From a checkpoint of a small transformer trained on Wikipedia: 5 heads of 128.
Each number is 128 + 32 x the weight over its row's rms, rounded and kept within 0 to 255. Layers, rows and columns count from 0. Numbers have three digits each. The size before them is the row's rms in percent of the matrix's.

# o: layer 8 attention output (transposed), 640x640, rms 0.102, rows 141-222, columns 80-159
# v: layer 8 attention value, 640x640, rms 0.114, rows 142-222, columns 80-159
o141 098:183088171077173120168088137122135129195149092138177140100122182083098159168120157151114118112103129125125137155130112127167096154108163132145099143119097093104103190142098114166100110142199127095130120152096165133176104178140105102084082145
v142 099:137217087060120116134135126092188124114135159150061105097128152112045113126160112165150118119192205126194114141144158117174127147170160193173138148072150170171138128082096136153108110101146146100090131110207148220179077165100093109111173135
o142 095:153126161117125182166109188128098099182148091132194180145137150147145205112142142078108082123109087068123121111118158150089112073068116089152094112102163091117082087175165114113127143132101094132162116122095098082083144090140120133136127112
v143 098:124115124137197090136150152065136127079166098132139078101116126154125173151149116147148052085077128134194121139144163169124166158163122108065103117111131135134152086124139180088087160100123128172145087127099095180109182146128166132190150133
o143 094:062111164129088166106160073129127127166175159155095141109142122182153122007087133084145210171157100116127113071130089120193105102131108149127145105142145123140134171117143070111143139169114122136183121118135135038133154142174063136122095158
v144 101:138112139132102090115130086110104038118113098114127106102191116186047158144122107114090074118217101157139113140103159182166130115135087115131141155085171070161139083117132163184091167116167145144156148209142183093157082173184100095075141148
o144 098:085189143079134139148124131143101176085134174116142193170148109079168096080188139186141168076125194101105114069134107110180153122115154166112144032162087180090122123099131147183104108110095133171076063133141155139146144136113129123126162177
v145 100:119150165175085137147111119075143136127153068188111135131113158132072111103119150102157127061170128112144089156130188044140135094153120121106130156089122111084134122106122091118112109087102060156122174126100167168110138107124119134125160138
o145 095:156123127127115096137139061160125140091154149079157105184142050159151163132144088114119133134100103092118148141138070110126195178153092139116149093141168052137119126149155173130127187145166103100098118099145034129165118154139147109132072086
v146 101:104142124134105119121107150116169144115119075139154143110141167101084128123119101207109137097119120153178132152104183187179120072060129144132083173127147112127100109221153102134107130121133087140086127101165130141088143107143162190128147143
o146 099:136147165151135130042096061122144130130098180101117152116145082115164149127187125128134132096212147087143098127149151133136151138204117148074146094078164119154173092081140108045150115088149173098189149174122180116140133132141099063115160063
v147 097:081170149138108074164173177123091128143063170143145098101115125106156050114103102093131161165134102186179100073137189082148136128189115124115153147090136151119115141179119133114136126152172132110148145151083106132122077103108165173150153111
o147 093:115150083093132134170090093141139187118218102103167141172129134105109162085150154122168148083116152161122137176095083172132164136130125103132146092110159108170095140078091122150130103149127151182082099163115141089133130104149129119145127100
v148 100:134117099109141156122133113150152101123177124141116110132129135182131101169143141165155123124130143163119140137101126110188154143129103142183172115120150110113108098097080126187119165076122167116057027155105172064105180133115172132172097049
o148 096:113135128163101202148118157149092122129128150086108134137151133173095124111105110119133118129162124122136118042147144140060128099172157122110115114115089204159171102141166174107083138069130129124154134117147182149103098138125066073107112167
v149 097:135113156117150091139162141097131129143121128164150097151136153147090085155134145093153144078108153145189157099148104165132116131095138139186133099134113150137126112124115088121161134100150114069112121134180211163115143141119139063092137091
o149 095:098091140145105175157114139150150133147186093144111182125116096169103137130154108175098115168123160088118110106101137075112189157168155082080143094123131151105126176121178155094130106095132159093082138088045134159137118146156126155119093172
v150 105:119127130128053110089110129148118090135171123122118122144079121149119138147188089153105185108101096112155131128125124133197139089128108092142132125126167108136129103095157118162141154063123097110114134080134151148119154128076142073096142155
o150 100:151155140107186148163097163118219134134109101156143187238147108102128155084073120092139072164149142101091100125157110152133086107089129219088134115126114123122135167140124127129105119164130215138102088132177090140147126184159096178101117142
v151 097:120122126184160208040094145156165124095081102158152117101135113126107110118120099156173082131200070111074156126089078127171095165140172157179144106148109152146090101097047119099132220142130136130111119122148177132101133130160131158109097176
o151 092:170126146090093048174102103113127150125151172084088190163101174116134095161114196108079198187169146131105122069189155204120186101122087128113126139151117114119131173083184095184163090105081146129142129142223113131167179123100097160164183134
v152 097:129165182105157138088152116128211109155119148148121133137171127190118123062192154117113144126097126173122106115109089098161151086162127135168123175098107123091108081137072081147109130106079148095176130115098130147103162052103135136171140145
o152 093:132105063146088079113106157132117105114105093155080128153125149132137164154104147119120095136150077123099149132159092140143090140148071139103166110141159053160149140074155128100135162108169085140083128136124107091134139132131114137115133142
v153 102:115164183172112090137091117186167115180124133136172049185081140061100173167095146182118154126134155099115129130160125116187105163107107072148166125147109124110114149105158136126075078122089121116103135114197138109094165196146149112134117148
o153 098:077125083101085164093091125103089170087108124148117157127155158136148129135141153148156079087120132163115129200105155153119149046153127156122103154121105174168138148190092157143113192069128173101070160123040124104134131095125086133120123128
v154 095:137165109120168195119172096129158099150171120072149156119119115089114086158145051125090114140149072159159109084140113199145092038149144096109117146145129115113098097127116109107083115152141159083101144158137144131117125152130119116123137153
o154 092:105105190177162096119098147097093192123046078135114061069097089148088131060119139117142070110084162135093085147140157130144192147153061118120149137132127158132183160076119157158199104115141147130139130110156123153161072140155138101110139086
v155 097:145140184168130111151083083152159200140122086125130136133151134165094157090118076162126116102153149128124060152093097049104185066113132142145166149085135173098155156130145144198114182101106084096104102165098158146101118141179106135109096224
o155 092:151212106115160156100108095156120128162191160150114092137148131120140122149182133140168128168069116101094195107153159148140134100146129125134162079152138104121088126149137104117120129109112143133145099104143146192097145087112127096156143095
v156 096:114148129150166124119115084115154147095189125108141103168080137127113098089155135155153154120109067131099129109135155115201155089081132096159132126163074116132140139086109158130143140132121129162093126127120158134153124112123129100093170145
o156 095:134147078098093088120097134129118156124057112180113140166187087079181159132021157106099086137107126141168174169118147141091113157157069162152108131101040082146099113150111140110079138102163075078115158116129137141102179132086111107138084147
v157 097:151152122152145121161194115084155106133051110149175164132104139114153121097144135165104138146078098168155143154119131123109056112130170120088173157093148125114164145174087125110142083127144136149073133091091114128118135087111120092150192151
o157 093:136158091148114128115121134130153102118127124136144129139107098150075174170081149119125130150096144128133069107139106096127211105120102104119102134087140104109124139148097127130108150099161128075202123137121124104137142125172107165130143074
v158 102:111127085129138095145101134213155115143160071155081092202065203094167079184153162099168156126085106143157168114163138065073158172116111108122121147110119197169059161148119126114156047137072126125180107170079173105104124094147105082161113106
o158 101:131133105114077084121180139113101145137123193088140186106165145138119079106127137146117113084152135138098108124074131124139107088178090137117162227143122167089217040104140137169097185100170101127134165123146099164154180212126148168094118101
v159 099:104158112100135131133115118135138124160142159126124152152106137097163129123110097168140057180095145120179163185143171131132100136100116096124200151135116095145070113105135092131091084168117174160127093114124144096119078102122105186113095095
o159 094:128061096171105167145136084092101137155125096158179041093105108151148143084108146151101203093161101116085128138145112068095168073178148111060074139164131119091158148195130128130164143107142110158101184122095129186099152132081178153168161152
v160 099:129148164105177128106122045100148126093136187164151136148162135182147064113151111142110145096063106133141138116168180080152161119131159154131126117136098083129145086150133105123115129134137150151103109060151176154184165131080135107126147092
o160 091:129148134174123107100174152182101086148143070102134136111130162080112159119172190097152096127209120140126129148115130154131140138094118067155105148143143132127095132166166164112132133082095117083127170176162112051126068169189218102127097133
v161 098:128136184185144070126130138143129098149143113109114182103138124130110152207132123097104110143127127191153078145161173188126169085152138108092115099110161134079085149146103125134148133114095123132105096189158116128171128097131111115174124118
o161 097:112103079091180227167163117145152110159098155140137134125155078105151136094143174153123152147108141122064163067149069101123141173143092133117109163136113142199161096161155096111107141141123095100112163115047129096086093128147129143124114117
v162 097:109108116074155140105144095159153151142130187068104126178082099109117089103131116148053158172149116192128111120106124141113182179117223099122161100183198098086137123147142081135148051137167136150123113098226071079113194129146209150134135183
o162 094:066100113181146176140109128105071073118100135159179098060167140122159147133158119105150086056136135146108110116132181140130149125144035130128086117112116120203113102125103122214118185116128135194126145161070152166147076160122085146113158132
v163 102:078126109078101114092120155084106114110184140085121113161074114090089141142186088161117142121083155105088175125147106061127080074116176140192105177113155140106135113131167160142092034127149077144135175127126094156042134131134137087108092066
o163 100:132163100178134136114141129165137119151117156130123114159189103123164156124071165082125128194109088152098116151164174142162101144125134112117155117073093193135088157139109118087160164193168104107133118122109130111165054114126128127076131147
v164 097:112073154158129152120112154167131100128112079131091086128120093129166089145110168135145129176144110119148127099145048101123138212117139127127107112130126118097157095170128164058124167106086135079129141136155131154128172108202122159154104154
o164 098:166131086168105109112124145162139129165097147164126144157138146117147119106127108177131083115073115099119080138104192166093095100094062122134105168118154163170132170081131099174157102144179128161200144102117079103156117130087075104092138131
v165 101:117112104091153149128127135083074154072171125179098156167087138141170098137138071118098158123105177172160123135048074139109121153097149079097153084122094071096100079143050122146143100114113175092127092121103121171154121096108173136085137095
o165 095:108156123083091104151152121247143085153111154147137179167152181099133128108127189166159135162151099132131134127225104083129119103129078127119112177156151076119129150090175189157073128106144104143106177138130125058112168184133090133174147130
v166 099:083116115145188043108119109158127122175147139093144162108159155131101104111076087175129149076144147135136193081070148127143083146114099118162127061118164085120109170165198127118125176169151117161104102069122098147185107074146093138130099031
o166 093:181088145161115126141130148075141135103119181175176148194081168149140175126087125169074155161155122104165147221122096119144155063143139145085122133149042104126142063119096075133113111113083106082139156137137084132085138112133126165136124131
v167 103:104153136152142102082113161094148161156154151110061128119112161076134110075179115090076084132056127185156099140121175180136165117148147100102164163110126135084133133103175112142095114106123133133095178122125166057092106127145214139151083119
o167 102:062105068127116152128117090112100093144152165130188123140107099133159116152123216132121194147164166071123100123184104142103103105156116151150072144119143128152174159153091152139179166125125128158098113155093109126147116097145098157110162146
v168 098:125181154107161091093171151109152154107106131107127186118043152145112082198137097111102068132166045116153104151118155071144151122176136159168121103122125134148157156149061121126139165150096181153063148111103155122118144121112096167135102101
o168 098:129051157157116148131112100149147134173153152146061121125169093147153048121101136164175152115111168105079175101171164154104128086065092097121135133167126094088134091127153100149106115153127118148180091195201112156168154147163118141075160146
v169 097:141122140108090122156135124125139086155163166089159090118113075184102166117122103152104193142114102171131138087124079115100192136129108065173116108123091122063194129157072178077211166143144119159155133142134079136112063151152171159150076104
o169 093:133146118157182119114094122135155106110095130129082137171171120120099130123139059096156062116117110134074073136172134163103081131113084199094122156130110094151122171129143064142077100140091147118112128183141219148127129127099086168069213178
v170 103:131092200054147135121112172111085128097184100079074114112152127040144100106097162116104159224101111111088084113143137147142145126161109108113116149135146118145063162089082147115145126103128124189126164139139106132119147124119156128107165092
o170 094:119168047123148135174136074117101139193079157149171086137085110162130142129113125157189119069127097141164150158118136156096106094123091172219148118130126161192099133162136138159113145155156159114116099243151122078078128171107203160108120119
v171 101:177113123119097114117110134137051141157151149118106072073171101138109177132148108101141148093084115143082128159114155127140112140145155147190104087117131078065130141148163138139104162117081148155123136085088135140058096098162087077129111132
o171 096:116122092178172155116096141169118193128134142135157151129130088141183101177089095104143120180110156090185149100150148150094169117090139117111170099186095182174123145098073100147143093103092113110109131180160142098145096118116127149152114155
v172 099:106128197185098164073134125080101156137096074166152081117172082078112164128102106154152075088152135164136140030102089110139157137086149110143106112140080146150170173152094134122156161145144130113151154133059122134104145163106105126135144117
o172 094:159149102113164098158140124135203088134106155128118120110080136133097151120110124067097164115077152133196027202152195171174044125103117128113164097081127125066132093136130123148108100140113152133098091104100120115164098144179090168097178156
v173 099:126165110105109092093135131112142116144173106130102076104072111174104103147116146083109108130101129125135100091099119128151084108130143107145121134156135151150151109131098120107186138105166097140103153112125151144119134127104074119160139086
o173 095:151127150135080116110147102130128151085089125139132169156153143117174131119156130155121123149114106117186149136174184093125165072113104130176108151094158068127119122114079107121120140129149163074176151122146134178117119115082137089153116157
v174 099:184111097128142123146133120098137106159073147108114121195144190104119155091092094092090128095198074155184098121109177137083089097136140170122149099162086137158173111126119161161144176084144169164093107140129135076116147119131151078080113096
o174 094:082161134099106147134124167119093167113152127113126136093169111077111162138132197149185154197131070074138139134130084097149126165134116097125076141094110167147066147136178150108091084145095121075150134144107094121129116137111112136183120150
v175 095:106119068150113135138109187120157142147131166154174178143175086100152160089129157190189127115168128150083125170144184126105093134110153147117103162115124071079185150133095190165089131117123093120154125133090137137096143119127149153046133050
o175 092:085169112118193127118137117157157094142111106157151108100090134127100092155165169177115127172092102100151132051141117168107135116154127096115140071166124104219126068132163106132176129111206097090169138110140164115184158156166127116158125189
v176 098:154146068097098131176103138081155137136147114165131101146100117149162089209110109125113102173126040149115143094091159092145117065119167112163103087055100130103153104109112113150166150129107123204147171094164113071125116137132135111126118186
o176 103:145156157107104098094112171156139116095171114088197160172175148097110152183187119124133089100122180162162099154183115106120134172086065132155173135185133146145087159124140255102129083103111100089095110142079107197144156162113085118083123095
v177 097:131201085126127137207127120136153140122163153131145135150137187138157106167155071131173133130126150124172126175127055117147170139081117148105129126104095175133126093168161064161087054088168132118101180120091077109120188135127147138158196058
o177 095:146121129089170080104077136162137116150100178100111162094124169075118156125060166152118099122076161122141112103111204154074075097122137129160113144081207060128111143124145163157192171164105131145119093152176170115148075183136106126049064111
v178 100:099140138104097095144183155111138127162116098190144136150109162103157160118102196152201104112102151172119122150093056108125179117066132109113172164131069116125156133171126131148045112153117144181117178064115129087117133134147123102110120116
o178 097:072128135162148151124134147090187118130167170095130106110099116110131091116159105120048165085131116144180108141160171121128074118150066130120116116103156127117134178067134139152191148119134146068117093143088150108124140133102116180109057139
v179 105:113153159087124109164081148107087104128077167104150143124079136114124128127150125131220176133116109091109140096079141135097118174141133122155142083192135158155137134161107088150082127133094149146153072080117090128149147090114132112091100171
o179 099:133145126142098139095160200135108192120137121177143121140169139124178146091140109155091131135101156135089141112183116183134097154089125141148113089103181077117154063056159131160106148122148122144102180149138104123075123174132136157112175106
v180 097:114136112162096058090086079123107184093128111154155103142128128130042189124138139136136076157138131073156092115141102158161119139166163124181146167169156150118135140200159195132122113148081120168107089095145114147153078161120107122115159111
o180 092:066118170137070232141114188141094123155130134146108145159170122171191152119140106140040198155107086164122145141087105117159123112097119158080124094107083125133127134089125090159111114152108142103120071165082144111156108086141109153104048117
v181 101:103148136159172118096168121180140158109147131084056122165131067141091117094083091177123174097089132118119118209184143129127106148139142119181171109145151162112098127186157129093125148084083142134088063092058141178142096103122106146111144104
o181 098:139120138166096167147137153046114073133144096178179156146171133134140110109158142148112128147154135156135136112080082147144138148158133136121168172143158129094151067098056126108151106190138150180192124113165175083098124123209105107146065148
v182 096:138093157241176044133134146085078105170166200139167139124156089104114103156092171140131112080159132137114093180159149122145112105166167156160125126153110065149146096102168102128107101114075153108146116114119126210123127153120149125140179125
o182 095:103123135137103198110136127102147146087100124145123108122110179142118136092164070143103135099164125100073172113117108071116143098115111124164190160081200159068167137148098087122163143150165115187067139088124111124092123189122059078098088140
v183 102:101110143136193148131103130075128091137144109147068134121191154137085174170118112102122098164172121103104137136102156149134138191123096132097121107199109100126108072111136113174113183129135106166155149120100100161139117134111139057160136120
o183 090:122154099103097141147118129173132127119168119160166140160073141071207074107156160155141130136147129115163125161156142162065152119138129116122141135118129188188135144155109133070136126139176151070083145120144163131141153087172126176050140124
v184 099:167151129108123146136142159135149139182053130098171130100094140172127140176092140186162142181146200125097139144134115125142142152152177145143092096091056178169102149119153134134197063119114166145115080119071109087117112090162155156170163129
o184 092:130179135162137112154090081156170125159185175169070113121169110122149105120136136117121086130124091172130097062177150104113109184137052108131094136147147147098154110129102112105090178091120114131133167114158151145123129151094109107084142119
v185 102:119210097139105152117110118147171056109108080158090098087089147089133112166172153184167112171202080145145176170134116098181127149119136151115154135087069149152139197170171157114140129098163105084101105110137125062164085128118141139146162168
o185 097:145069120073164130162143125085126119122097133113133157175119150167159117165087107082115103067047181101128099151150090158097159088128126103174124108164134121132160112134130139137143078092130117145187109178189127106113116146101156163112129083
v186 098:069123147134096050122135120161108117137144116130188152064063149117067100154114111073080118160102146141037117103146122125133151185078151108138058191159129162087100149152151122118121161153152113128205094125074187141123123135058097153128098103
o186 094:177115160123179165087137154094124144076087131116089083127182138179163124112171143214083111101087144139171127102122154113076183121169125214138200114151121127131123127124136089127110123144112110147114141152183094109135173138129146070193122156
v187 097:135158142160160128084097120127087189142117130120145126105146189099153095171132146133162166132149079119118129138125167130160139111108088101137140112148100136169069128123107162079103111160118135134079135095157115143085119039125172108147194117
o187 093:090112119151113105174130088096155099154137145122103089087135048149084171132076101166138122101126134147110191095184089137097130162159117157072118147106170073152189131113156109143129091138117113135108139134100126098157179157131077141146103114
v188 096:089143142165170087138130107069174197083134141139192153168128144112171144120151072136129120132122132110171206122114131133074165105097152051144106146179073103107137166143138049090154117181156121117142128066158146060079181159158137142182136071
o188 094:155123146088118118089101092146096123171122133104125117144118115084149118116093119129073191089125181143126113167143134132203139142121131208120132148058195136143073135092159129154113113083101123112105147144094171176140086147064127089136086145
v189 096:103076147076077101160116112119114157140150105145107122186155101176123155141157186143092080169135121060133177147179128172162101128158100133126160116114163134112142106123146169138162131156134131142125167156148145145148113097143127131152098172
o189 093:139118149158113100084149093139147103158133075135140137129116144180136115104147106134111125143177181167136102123084179100102131118179086179116113156170126084125131126155129127114125076143130150067178071112065148147130079072125141118101171117
v190 101:153178054120094114122150143179140133119152079141107130125121083130097096179071111081105144175172154077122066129167119083156157112075143138144114140160075108229160119203111138181132088081150138154098156113167132168142157112110082183115126158
o190 097:161138164128174179107127100147080158175127164118129143134198149184135175134206145128160070127052116160166129112101088147094075109164116133154123108131101110096139094068143100089152108138102179096218141097125088100142114158165167075194118148
v191 101:103092093226104104133091138166120165079098170122124111110134113151127133147174151154133147089148160138114145115053077121113116176138162115155161154161082125068065137167143178129122111162121080114116148139094118120136158151166092114148114132
o191 094:143157127097129153134108079071114078132133109124188181174098169136110122111093142076133124196158134115153186100146162148136107123047107139042132159131135125172156115087179095124090129138077164140156122108158140156122121138056102150182146152
v192 100:107134186121131100122140128148164114151091140141111100051140153145106130081144128114070139159141112129055054130177085090085169140140079136062128150136098193108134118155119116162165106157088077126098200124081143156098158111173136063115101104
o192 099:147107090146143162155124093095106137091136110198112155140107142089127121151138159162163120121152112161228183117046144092109112177138127147130134140102088107137116129118154167124083165090104126095108112118139134081132106124120166155147169044
v193 096:135151093109139081178121121168110134104084149150112156067136130074092116117186140111124107118079149078076090091141109166137173150128152118129158106116084139074100094119122113069165141190170106150159089132162144108137187125093103074064121143
o193 097:123127196129164132110166147078117108142156129100103142121098145205137134115123143145113177140151091175119181115100164149105096104122088092144059105133058095158125090144123150161163075099093180155103111147095096150130162126150127123182107100
v194 103:087116099178143146143090119148161143097116138137148065166091122150108117164128088136070202081147166133170126147108155163115210116151115166121130111210121107062129097137189177174215067116120151136116158163130138105174114126147154187144149118
o194 099:093161156141185120150157091091074131186140119109174173093107122047168048080142111114130071144087160153066101197173110083160079150079114080074161148121114064190123191158118117108045173169131126164109113129099075102091098082127115115101089146
v195 098:163107104110113154135150129166138128121124180145136086173132104141123172121170129059112137128166136146170135154119143064137173086130144188120149128099135074156106162102133127115130197092131136077200148109121094123097125098114116076151151071
o195 094:143150112090121140149122085142095068119127072131158135142101156142142137155140110110120081171087145145086134076144098162153081092159108107058076181202138131107098109157154130171127110154137107165084174180081136154119152195153110163121118190
v196 102:122084128135136088091100106176137158108132169083145141160118148049093189081102097203173051115101155131165114120111147156102160060087140173139197166186096124163142128117148129152083133127131089102139197159188158133089104120130144145142132121
o196 099:104134141094097124111131177107073142135128149128109142138116082152205100170154137101107227081146126137102147137153125177132112148133087086128041061161122156106155093152203097122101149159042157116136060120170123169163150105131127110085121071
v197 098:086169077116126147092122103136156160132072078138092095125091120120076122071117129134197098129119121104166183138124126155088112138132073077150141149134112126102121122147107145157131179045170055110072155178118140137083144123109174095091149158
o197 093:126089136123108086127112104108171077113171154113128149147163129139168150105174143178124140138183064177141076127118095130160160107141118123112160165137142123134153116118121133118141095171100136130147096142130103142184134167130069182109156119
v198 095:085086044141107153110062140109194125095107084160060136158146063150136159212127138129169140129159121159148123188142110119095136137146143166080124136208124158139121107132135088134155131156169177107141163131118140147154109177054106119113144130
o198 094:123086148113115104133160113135081117185110137109151071066118138122119146119096138145124106130120153099127132120070162164145074159179134102143095106115115103125138101132121202106130105131137108140083142064103128139136127097115129176137133141
v199 099:164132132129058097189157125136126129204136090155132148132091106134127091150128096141108073166161101118157147100116134120155147089167114109094092174129133151155070125097162118096102154102080155138151163106045151162131087160081135139215134181
o199 097:098081124160155151138080132123149179079201143142125113107171105185144098113124126111099123115108169126147085179138093132090196178122097178127162092176090162153135145167115155049149145175133072110155142111192085114184168089145071125106114091
v200 099:115077078123096134131144096118136069199136128138142146129162108104149156179125139141077150181132131098100109135141113135123146125099106107077164170199111125095112116151130070148117085142131125133131089125154112122150137137163133099125122165
o200 095:144199154133159187167074114121147167090131175150138129109094116179138114039104115124135156102107084126123181127119178081042105136173170117158121147134174133154133106149118181180130168166110117145181127080143132086059117090157150149064186134
v201 097:131122145133166096088138110114091159183109183148164116122093064138115103101074149157164126130127140148118125126072108105150140128116088139117132123137169138078087155104125062120187137148126153132064143107162132131122102110116161118216156234
o201 094:137126155121117079141130139120146171031106109088140174126136137157158140112155115102076164094134089147136089140138112156133105137140169089147133114205088100171160136092150136111083159112142102164137097165157109061113130123145156121097166081
v202 097:073104126162169109128138099115137098130076118142106132131125124105107090139108186191135100130134122170153107169193156129082088158127114137075166096096042101155140111131102131089133094103063184152127190183075079085124078111102094112164173156
o202 095:149136121166119140145144133144123174172120141133100079112127112161104136171163112081167101151057202127129116098078113131124126096123077132134100162165144130115138209159111133109105138121184137074155114074154150130142158176127144192138087137
v203 097:121102138142088099107089125101149205163146118090086130112119125153109160155083091128125126146068072094128116105122105163045094114060148137155139099126130094066081123139171131161110146166121124123133146117122116104153069051160124156144126150
o203 092:126160121104147145122162097117156068127140144076148113098154136153137108122121132113143121135135152184093132160136130110133127109102124120125106124131136162125144162140114139154134145141106166108111058140121158184093158162166112137115125138
v204 093:121129183092118106074148179142092187096101148119099118102169112133102170150140093106076147131119166131106064112128100129135146149122120174134110170137114111107076106115116129111111152115076193073113099156159156093100099149099179125138123088
o204 094:153107107150136163134118093117074127137120115089155093135086131151123069094186155115091105154127105111133136128134159135131147180100127084106212101135167140191157121139116173164087111144131074200115162114107164085131184142092112151178139100
v205 102:097096133159063143130125180168155145142145143160172126118183129119162098120178110108133174130142104095144080139144120109132086151125113129140170108136125079118093055143134044105092120067180104126084144165112133108120091137129120131070067071
o205 095:151139116144135112089137114116141159110108097127085143126128139077165128122145133112123078116134170107159183103064169185198163133175132133169092121155055116131147167138169085165177148118127141138133158091152138103109124162151143131165196123
v206 098:135096149129178163114143097106140126139087143138169135161136099116126126152123118099167135153122110161118133086157136116122135117107141119106123150113147129128114170105148098106090149127160100130140158125123098126123113084129142148121087164
o206 093:117161096139113077092095174190112150107136153124108116134109160126134146117111155163118112125173105107152130137120088130153132155122069154176131161115143090145128164185098099144132118187043142089102193166104153051102154153122140126057168074
v207 096:155075173110131127118163105153083086160082129084083218136159120103103094133134124112121189124174138060119080092147114107091141150111148075127079194117108156145119150071119121147149149140061100145140083158086124113089165073124127133179107133
o207 092:108167158146127168131095106140128161119114108152152109145120126183147126156137161082143101114083141142081143102120115109158157167147165153111125079120182143089102108210133115109074072188154124122106090113122159107146154179169138149092126160
v208 098:182120112103110137113097046077177065100079097129077150109154060124097164118143077127115098142147162114100089095102071044135111116113173156180115125078161129093129100091095180143134135140117187134094103150142173105137168121133087134157168189
o208 094:129122089180135186194161216166083146157145151118101123140105167117142122181086143120173086160131095094117177109115176235120139169137158133017113131157074176124131160146128131132125094147145128197090148115079105123146131109107161090052124085
v209 098:116140145109101088175112134095183124087102137083153115134077123139153134154136100127180077107124135146138134096149046075113171135158116114104105129127157191124131117135189099134033140154089138126106196135156070135094133106105117175143101078
o209 095:144092122155088139119118130145123218162152132151097154108135118101063113082073146137126177113128099078158135132058144169120135198137167179108119105143136122186115186089091136184193110155154129064108146127115105149151124106148134077108167172
v210 097:162197111171123137102087094102162101130213106117148093102103151128164125100113174117129063142149108125105168051134097112126080124137097142122117125174077122145129127139181121168123070133143190142078096157129142160117079187121134138098137086
o210 095:121076115096141109129141154165102122123105149126139095193144163098116128138156135176130155131160139158108153147082172130100129111145132187121166104154120113136098131150102164126079184144118111142180139118099120095147188096086115069219145138
v211 102:158111160081125157065152134185102090087185135097137156122167103212171136061149110156083104091062105075141164185060092135119148169136099191139147134116122131145112125133172127106109142139141100110143126143184113091134163079162134114101128145
o211 098:173158102119085172159101154101089139132104127076098171095183196116102087172167167163127138117182152162156063140156137142208094112122143072123112053179137122131135105117153140176149168098144143160200054112175097180155168107108117107117149138
v212 100:177121172121114150147090149104086182147093114190157200122120133128164127080087117166181095038093151149131145121088169137115197134143134169134110142120093127146110135150166121112171081139093146135151129156107189080115098057069126084110130137
o212 097:136140139146118157159153093116148146126151139079097100107116186149130162118179174141113108173118085101153096135167076108120080111178098079126111100118125143124161103138106116159105128133098077101140191155169097180158151151172148116143095103
v213 098:152081117123082109113136121123128135136043184158065058146071128138107160135128142122151127088170122141150169142119117152140119145124128099105144128052147151117094120157153118115180146154202082151136090136164099117158148143131143111135170123
o213 097:091108128095135137134072119141081110179185112100136158152127139127137096122197176126150136132101073180167075139140128170157143127096140155162106173129107116129140097100130137171070067173117190164142167115073110106122126072166151172137092143
v214 097:150123113160122121090055145127136151156087127109152113135106135146133150174133122146133139128178121134160183091095110096130161129115105075126069167157104112097081134167110127097105155141130156139094149079109127194132150165182145123157119111
o214 094:076097126143176142118128143155146162105153139164108137128094121158090108095110129114159172103087134135072086163120169153091081166126162121086132138110108073122197103084180145170088149139131092109169164136181163091125107140108079168082146148
v215 103:069129126211066093152134127145157118112094133161127109128115135155165086072199132104114091092153149199096101130140114142101129070144102142145121159135131100146117109148088030144091117183110138122112158148121114174136056090063086150165140181
o215 096:122141093097206121110117105149143164163044113081213134110107106107062147159103179115136092114112120162143186144120169090108143199148104073091122126111136119085147176097151150123145129093064087134190132100081129089101154142161165128120121068
v216 099:114159121076126072096129139165173119102156164111145105139119106101156124145114108088123136120091117111111120131127085130132117100143152124116143081131133175108072065106104091079178172185089136090147160145097162150131134114062164140085116097
o216 093:182136131145073148123167121106105146155113131121079127117128181129156092164138106156114130088168127169125130151124125119167149171101127073208101180131117107141171212156158170136165048129157096141111167129154088154141125090159116084122105147
v217 105:167137126075143124131125160128172113151138115132137149100093164100159122124160135107135171064170136113145122105126095136193163105160147155139096117152115211090105170139128113101178093161106136174169124139093126170087135144124108127156045103
o217 098:121122202125164118104125102080112154137164154115135074156177091107091153187134082091106098147134138100164148121124163106118093098097144155125112178129081091108162117080112120098091130137097108149117147179107184146149121117145150177098143141
v218 100:120137145086122126126109089154146115157080110081141091106145118056132172127087179172102093122116113051158141090095179115171172091067173162094142088157153175191093141144105111167155102166144136113121124097174086181061132142152143063121092099
o218 095:150122099135109162126134124100115141149171095133141128081113132157133145121161091167143193117101066161096124177149119151087090126180089113145136189137118167119133141114129084113122157117093131097116160088119122124136120074086170129119183131
v219 098:154153128159172177103088050092104104140073132111155130123135083220117100131172123157124137148137151145071096132149148106129198088093141087116149129100103115097155139075083140119146173093115153126096146126097135105146144088180113125112149134
o219 095:052080108075120056144171200185137136069149177118068130107160126080112148201075125092136081118167064120113178070151093096111071150174124136104155116118094172147121088148151121183107106093074108140142138143140102149142066128083131119176160167
v220 100:099131153096132140144144074121114165106150097121146117085173096079096134102099129158128107147113150138195105111075153136095146116077137170110087058075171167154136176122154058061110151109077136164075139155084128179118070108114086129097154161
o220 095:128093098108105136152121202138112100124122131158105110138125110107116089120196119106132105057160143154117127083155104137144127099117082070169167127180123122153111117141112134197161128107206091095154096105088100167130169164173158151127083085
v221 098:106118148113152096116116122173072107124138094083136105082149105149145117123181144078096167144125097109037170189106120091101145171099135128098102109065101146081153167078086140112110166107134131145126093139162135103172141147111115158100124196
o221 094:142148097139137148094117155134140119087083149148125170118118128121121112154115106053147105118138181131162127076179108134057132175107130163173146106140193163090088117147140107223141100155174064129107086153116160126076138107143141058119108083
v222 096:155174096101104157109159157124138148146077080103115134163109127134082069125100122177101173074158171143141131151161114122031120127069081100133106138128153119110117112115123075127033134093111125104099169165074111093120145144080131104161081073
o222 092:143091145180200149145146166160151096113129164155155147104058085110132154108115103096131053159064050131129098092118114147159130133151121089138136128071130172120120162133121138134202153088169131117205137154144143142135118113149133159117133110